Each number is 500 + 40 x the weight over its row's rms, rounded and kept within 0 to 999. Layers, rows and columns count from 0. Numbers have three digits each. The size before them is the row's rms in percent of the matrix's.

# layer 6 MLP down, 128x320, rms 0.243, rows 35-127, columns 160-239
101:429466546364456500536514461476507495541521471500460490512499528467552535472510419463544514505457488509574421448520474512568494528501428510531445547481517513462489429482448499515536485593500503504556503516570489543567483500518464492473579490
096:568508475535506470487526453562523537599430568521558503456527505551437472487485579541470525523544510559466516543501487438535574570546555479466466446437480548476477566454511419449557441557443495448472537527494484432491485592515445475505509516
108:514493576568502507577535465574504484463567485504467418545480503507528492450525489541412527509490489542555452432479537473438600442461438479536453545456522543533480535486470444465459517464431507464505502553405552550483533493534457475552518449
100:548558597546470574454418516515508473542513568492515496449467460411427481505517528457531508481451528472477480519492455571513494507520445541476473488520484510461468518504508495570472470551563514441495529498469541428469577520468412535507519506
100:447523565502531484474469563521514456553437487529484512527545505503438472487467449578555501471422534463446505439590465491473548458528503456436450531504518434461520484553505501576510477495560450502506485473539519541491496552498492511431446417
098:544479499495466449447487619490553601509501529417507513428483565490505457483394560504529485563488525453542598467503492488444438514484522518512522527510539538512486446466544496499434452389496452567515575503475508522465488587563524575445485498
098:530496445505506508451556525501516503458502486567520457407557464462486522522460505503524559448497506535485542535523465486489449521458518584489496455525421481519536488456499497440450457528486517505494531477446532566438567510471457458562479386
095:496478526501522514533521494527453487506478479505507491519498409465588433517478531505485514497540483547592516480526499514539531472483512483628498463519461508428513465487525497487484463531476513532453532500500463498592518492490543473453511535
101:485429448437524472484482516497486489552547469539474482428536516474454487485486441521590526507518469506532550492500464514479419526491477475513409551440525399544503414513454544507509509442561597430485525459491591441506492509436486509487449476
160:544470548526437485499487437640506562495459504556558461489493531530505541470461471596495517450498457581478523474497466453520427509392558503530523542457501529486527516474455429518509497534471543477511549479487515426579512466471554433422434489
104:492585512490487410511527527517468543463510497546482478538419508554473522487594475557526546520539498501518458536535526465524538461548487516489497446517538516485452441515413507472548457540483522510522502534416534473564495573555445535550466494
088:474435502436468479439459472441549494469454582514462544473566496492427528518505426439483510530442557539536478500500586588512514458461512525487462542538530545479430495487487504546559501493555521474564485485543440478515532521412475453519480522
098:548502501516467489508543508482489533422576492562535438495473436506510431471499460545454501449531517492474420440425486483461524508521572495547563514510483411508505510533488446521531544476504531507523565520612484511576494551509512508523525559
101:543505434495532530487479463519527493520408490483491495499511502499492563527487517492451459518518451542504461486487509492484485480461482522518497544464501419591512475487495513436542418492462473440528519510495532468432528511443523541507477482
101:438508465579469489473484513546407531456467491491460501606435554508518459550476510442520467505489495419485444441566597431474495495547538496473510539540481473494477477465401483437485506463428511499472433473444474497460544490518476522523504554
101:475516419473548438519465531520511562470573542542448516542486480483535472513512500489535500509486537549468430538446510453544529494498503519516478502535430375505438558477456517437457521539574543459529595497559537487438560491513469497484492519
100:468460459453518504453505490492473418521509501522444534447543494517482472460486409428487494515445530450541485525482496502494458478449489436563548531530542515534498465450535451422505515497500487561520556486492498588465492477500534447460461509
098:488504433463512462499529421453518562479540528495556536521521465485450487480502514553550531399655449487472477477516500487447492540527549461373547502492487503472580454425560503478526515576481475465480611460480514461550517437489475490438534513
096:537518498460512535496486485526467520445479470464529406517528532496476506525460544427466477514586485421522546461530546520477454505493438504517521476476508584422557522564484504504418470536498442512494530585504550446581486541538497581486511568
112:574480470511453424491551526500535484518544561466451529497457510527484546553528485473484465541498524502506471440488405569469498546504475470566535461458397477470489438481491507539505498439490451503530414472484576484536477427541534425488478450
103:532473535523540545529513488533479544475416476445492505429534514439472477484585507459531424448566463463530480549512418536477523527521506466491523435477515461445361546495489590521472493516492528473580467535486520499600475484517536562525506479
098:592527443501544545504547476482498494577520500500475505555562511435405476463505506527501639482515476443557508431497523496488511425531498575563534540470570572463491468532518436528524507487505494458505543508543500548470381421529461496540504543
114:461511439499509530543432492455586519481470555458452465502534524441436527503535511520495539525505502537474463425510518486432473544539543466472506514458510450441519477448492479494446471496513475447473515446478486536497470493576464614508472537
101:539515480471534570494527497464471510433485541530420545445419472519486529536433486556525508445510442444478544551583518518480495480522445474497486483603595444557490490534532525473543484505476498450486435550472495543502576529464414498463464500
100:489529515529591484540500575457445428474494601499492469471541481528530451502477473515436477501472487461471518468498512537506561504485504526515465462537489521456439469544477589546484436514573498449538554537476490498487445549509536559496495383
099:512524519548479572488480474537479482505549518615454474473528419513480550479511500451474450442504466535518506496488435534582534463478434447476511589557461553535507477514522545514490606440485522467510474459555465600455486475546487455465503473
102:450539517517523490471473512501540544491528578563408513495536534551506527508517435563395512550534540492527463499476524406437569504523481524505540521457492565543509526483507526452500469509452470551545559492546554427544570538510548449449481601
098:526491421501485452570453440571457517522526380529456532508492424478523484495518457538541490478471425581453521500483482500392515502457488531530415518548470499505505445511505493476536477521537499463553510486483495586481517442450490406504486561
097:542476569600500475490547492469516453534565461462563563518539447517533506471498481540501506549496504520484492526573535537518479474540484446449535479502487516474597498531520518520451489451505483514529437484554443461490547417504497485545582543
100:540491479541503559466538548504501515470457513559474489502561602523520579511499468452448553487507478468455447494478523532561489502440471574502586474504517480445537459499521537578488526534492500519455526509515480480486463445533494525542505472
098:541555488469461489472517423504468536496582478476567549483492467458452468587453490488440430522560485479459491510525431483542551491577501441437542525435499486441502483466482575534467549511478408484513464535540521546592488477547476560496495561
106:530429569416479501520531462487533532495529467468510483502415448533500501496458446517590481479547570427506556492577508512492446529484482489537575509492465560484440500528506527498508490524554553559488464587525553509492495519505510485529469506
101:572464509488595488495493498445435523415521516478483484535460490473509546517541461460593534534420512430474528508466557525579492443500544498501543525496498488498562502561521509470518514460522486487446519544593582474477497460519537490485475479
097:498491484500524477546543493453442547580492523459465518460455432548534546485492470572538498490445488552470514438466456483587545525490466397491512508514499448486470580471417483538445573441575525441523459518497476507436489495544476501544524481
100:512580513539438513461534528484465512455485481534450518509468574475491520548510596514437506543484540478536502476546525510496503487571522446451541519529480536508510437552517426553466516424595449576481430485514557499547503489566453540437539551
102:476416535522524468559431472514427538488479390489515517499498491560463462474476520546495505543489481481499473482471516499475540515533418496524487429501515446466486542422468551495524487546519538457474479431493523507513503434517450498463506442
096:514610552487470540545478539483545480498484437533493517534520528486469596488466494488479450451489518517489502544649437481506436501407519536496503519475473528532489517542504466485523500493537532546530518490542420578502455649480483543462513514
097:493454533590588477535542487547575575437486497523461420528528511453487481523436501495538485513532453468545463463565532502481531434447467408423525445475506593558508525568500547456581536488516397562524459513442484499451454480503507518460563598
091:462434579566506499501537419523472472486577556444583462489563495455440587533476520519530461514483477501513456445531527531516463502492477488538501485519389508459510493477503529491487522504516548502443492456511504530529460451526467583446523518
102:548431485500500461538504534503513492485500502522495471504475497513567481512535498464540468545554481467471445480530491541506500475438575505513526541455483468439495500505596476469581475510531479434488482502522519537513511485476522567564448561
093:482445529490466465434518554471529469494540467559576510509484551544474468460504473452536579452507531467507484539525547557468551435537469455479508522530546483511491549492481481520521499455473519465478508479515507544553477480487504466541486562
097:437559511500491473409515500575430503529519450532505424446518552519456483498500517438525520487462565515515462465431506471514494433453479462544493512463497514452484489537520485483544571551483523522491435495481453488429480540554522476492560520
095:454519539557518478421587511524531480567547542565537495481520539509591537514491472461556523468491510503507520499433477469532452493539484503459506517529492485552547511524505497523436510465525461469442571484456439550544476500478486471489558503
093:475472475508473560429511522426559554628547505476474514518483496436558512466564382476538514449543488507464541524453536517467457489464533505536528476462508518404573485501581523494542499503488527462510559533468510482477557413545521551575506479
101:492551535486531549438410462463562625507574525502488490489513498544461438462486432476481484497502479532598488492484469470515475471509535470534475505454417541508514500478492555517572469592456481448500505512457459493536501539532455503487531496
093:542554509395518574518520448539480563484462495554528550553426547564524550446522430499470517504479517494500493495568474514580520489490543479561474491462599555459464458492492427495453493514489496487521495566485491547498580433433404491512469546
096:441543486471498542438468405464452552429484607500504508466449499501541538558490514518476557478452500517486469498407491505483542510480485516454538562478467474429580497471497548483468481568557443472503483540454449494467513507551517560461541489
100:467514537426528518524546549500498489449544468465591504458469505437543525471577415530507536530489521515498459470460548485502507540515529499562528520497498530515552594478479457504502510489497444509459521442490493461526547416567530524472518459
095:496511448474507572476468480517413496537549487485536505556521537499544465479580470497520500481512503502482551499492573553540514499507449457510477534444516561513548533511511450490546474510487444552479466489549514478470455497540489497463520463
096:534533531492527588457406527543481437520483521471534479507491530505482487448495532558495556462488473509532491567489488517497491542512559509440534444516471534403415509474462526505508560461466506517510547512539540455476398521464401487461499553
092:472470573589487522495494453495474495490520523504471485454444460526560470509465486512499560444536533525471534455453534525515526528538452557466508500462456500486468513459483446485522486483496504521547484478475461492568493396525502490466497488
093:519529527493508532539468438492583448491500514555507500549481463491522457466533483501486495524513498512533464531441531470479429477502464495528502513456538477521539481529464541488465487437526517521530476466509501476411514466462472408532540512
098:525491516553508494480492437484528583447469600513472577542463483483521522535481488522542534535450560432518494540493542522529592494538524427442576515501507460487512589517518538531512488521501444501491527538504499509491569475550513596449452513
105:542501473481539497489437487458486508489456489522503449605510482478570552460471518497522476525458438501502461471504526494488482437496443439513447501530442511555424467490433516519521476512464479480490507499468523499491478488504458484456467527
095:499526494548499533520521485497468465513548551510504497483485575493526493504528487423603537511443470506556495554552520452536577553460523500541495459505605547527491523489511511467503527467552474513455460523494495522523507533471495573437507469
092:526493469479555535494572496464506528515570488533531487463460553484558488449519465491412535441532506483503522588493477505452411525601486554487470440530416489467517519474477527545518454528513538474512476484431528495517508453489423501507467507
098:543466487477497521563512447538463459497437478492490531523529513514493504501531528574481510553530410515463470540523544438447534499505574550514490484471507563458566480410548532447487525467507460576441546488453469523474516473530548503440517457
109:502511518473472569512491451543522514437504510591474529505481506504420584468523505508482500487425519483546518442479509541487545514561473507446501551511529535464483466525514499455396530517545489498574498494574465553534418503550468434489455521
096:527505457488499482415533511480484421507472523489508528468575515474542462534462548461509437558521523528464512474445544483539460487527518555506455534540512512507498473522477452478530488541502537512646491451487534560512466545485526439470479553
105:501565510470458460523448470519442446495500496495499529502417498509431560483455515515572505477525531513519554481496549513525505533519511504529437507555462532523504511426408462489484429386471471469525490504521503576485573523508517552491451499
125:493557452520450522568547534579552524426471545627491491481509481472533556463563472486551546413583470502491538476372443482437476509458515471458536487503509451505486533496457551513521427472517516443464504473493484548452537449547440564536561522
103:535538496472494446422415467492437449536486533511446610459434547484497555461481499578506499529472473535543409508522469577556463501579443566481525548497501469452521511524523496511415424485550483540490466556498424461487566491494475512478534539
102:524467510425501506537484505510476517486560472494493475558522394508462505385510413460481408441419471462506440528466528527531516503454478521570498540519495450489459488512488462489520458522476498504465522584560536513538494357555504541498495488
108:379465514517497401508524468515517489401498489562455564544409520545511508473483462506545516494501479466493489454467545454504511562505488473505496440485440520459603467454536541553482462486462487466534478415561502511442447528500531515461560519
093:561498465564516478548517517546455467509425518541463460541579487605470512509431501524527532446498484524539458545486541422400531561544518545481459535537494555482463476484488470518552428486492465506462529531465469548534448538409515486551496493
100:471571515472480498580461552529462531526447426502598511503542479548489476479527511554424485490451573498450528587482508422534492552453484540538484516485431526518521512517451458480512509576481493485423577447444498488507524443553541440481476490
097:444470520546559506435487513536520482448523545497511527497522506544501425435500454603522464527459516560471511464506447505465444522472543499521510542486516463503494491469587590480535512511481539544545584454480527457522492436494552502457501469
093:496393504434469489544459531536520533514486482470479494501459487555490448502489503517469513485482518496482385511546520512406474499434448470512495464524462435500450494492447510515488542623445446524511498484523507476494482536460500540498519529
095:518424445515521490477540479498526534528470499487512509527533524495550477580484435543543495548466521475443510494479586569455512462497491620466558492473455414505454558497499506495487560446478439492477564405488524527530439578509530536557529488
099:451561495563423463490556550541533520543449434505566563433486542492556459543431473482524489513541506512496495440513566501527486575513537420483472501498463502462540449462522449454515548539426457471515434414458453603527508535518575522511526562
104:499538494510454511541427454453483524480531500479475396530551557541504551526542519493450417531527476505543457467501447487572541458506512543518496450488563478562550481480478520459515573535567505525428556504434592489539492561511516514525493512
100:517483538554496542459505512482464507527567448469508465527552557459490515546432486434553514453506458479513577478468491559541435520510515500646561513576505551486554496472539512484412572489484524530488479490569499527590474529481475459530540469
117:540466509548495436501481511469522491495536479466489552495498539504578461535427479505483472515453542435518476505471487515485526511504506543523524431577512487517513449593487554577516521467593510489473515505422499519415536502493535550468523485
102:483507454465563471493464551549528513430518468450472423501499486466505460516507463479552497551503551571537579502539494449494515472406484523491466534489489467539509556478502537441522428451511504489548539486460534510488529532535509605473516577
102:476489513568467506482531524487538473444537496484543496515557451533498540504462527544451539502575525541498524525530430477433513485495539455506531479512487467517477532588529492430480565545448498482493516478471404532472463474477521476570516521
095:579428517436514475512444553527506479539531485520540510453528531560490548551459438531443459520449501472510490471520492454469508545545558502524437458456486548473484514500529477501504525472505497475468471517497510437554502481519512428514502486
099:452473418491500417570484510487527486495524537507469517524537526555551518508518498428560446537626504445453519412552441545579441471511440451541553485483448488457584503475467536502533489535477411506528491431467549494514484431492532478478464535
102:585563551475480497520494582510451527546501521501490458544416551510498412452511550520505496615458482496519489510467555510440507496529537522489485504545513563542470565573503559494591553561521499514513418511451528498515493464544485421525473562
097:517467432501465542524435468508439529438491498501495491515505494498491518441505544496486444417491488535474496534487542532458475494495513514458546513548492544451532513452484460511579596487517579509563499487460528462582520461438503468554545514
102:490458483521479490528545543460460539481576521493527490549596566511523485484476532428507469434517509450491522526473468463518522508566553497462489512441448627485531530550455502502495530521514541500517501411545564505440521552521471484527478495
100:482521466495515478521543459517442499503498503491495511474491499530495517448571564465440514542479621473546476522479532518535444526503503428561558520521430500544504561509481548485475487482547479442505450539536511533523446509461440481533440545
099:448500430486483453498517469438512499464523500471493496521540588492514541474578442478534530523499483479542454559447550561503451555478486485486560541535414439506508454457436472520410541481539520508546552448534462497515518559519478513502531511
101:516542466538524524475487499472471499477432502491449533474478425536481492483521484493494532544488467510625486496456457503584497532527457516481460434504429484514451449516577502450479495493568492546545531519473429540479542467516551461570451484
095:513469512459437484549481499471459514564507411466463515525455601539476507512509488572459559504475456495513431476447495532520496441522561534447487474489553541498538507487445457445554522540426523490530541478483512497502499509533488573502546510
099:518534472415482453493445516510486469468458471533461495485562475496506494499533506535466537460525480518507503387493506507502500505495510533491464535476497508548507492528556466416551512567499505529473495519479448477529471445512486490484520457
103:461437494533498560511524434512435492552477473510476432540519523524446410451491486495420600523519470544554458532507469523517509521567466535482548468482493550511502508487496516552526495527467514492473554488519508504537552495546468500542494553
105:579393464469453486506427411530486513509518507530491534515546500544518520527496452428464502478468495527516502495464482475482581486486409497497415510528534514462444536491575533470531529537565500527459504500502485506476497486454465462553504469
090:492441489490503515432577435507544476626497475535543494472438426499555431500522517445474453499483556485470504491527478494424506520582465545498482505532484531499521484463542563483526549578501482465595477496562504505468629478577459554519482480
100:577554554476463508498557539486474525492472487504534506467480491467507513520482473556434518532521504496481478547508495488526411436482478547519569456560548448500467446510496490550550481523436514515522525606429457552485486497469480497478513468
097:587479508476453472423475514510515466430518530477509494518466542556474499511446516452535492461540550482543409526459498485489447497572610556492461505494416475483521513451407472525476501451495506475522528568510502517506508522456418513471553511
095:492421460517579513466538525510504525464567476511475515509484448536508552497517574456451554492494571424529499452581529463545525509547493518522512472541451530523549522507498523391500538481485523454518475551489460464464449557504510511505570521
101:435494480547576486499402531497543533474473514616437477494516498507501508431434506490444539432490425507486534492487472446474543449511500524521533525487484481502464491441445506574510507531562498511510454513583554534526520525481441535500591510
098:507498482512502481494454535515482573542566462520531505491543525593536496510529476553510513514507424475484529445511494477548530622486465542470470484443550565540519504483516470446481464540494492512523506523481538502568427541413415457487563481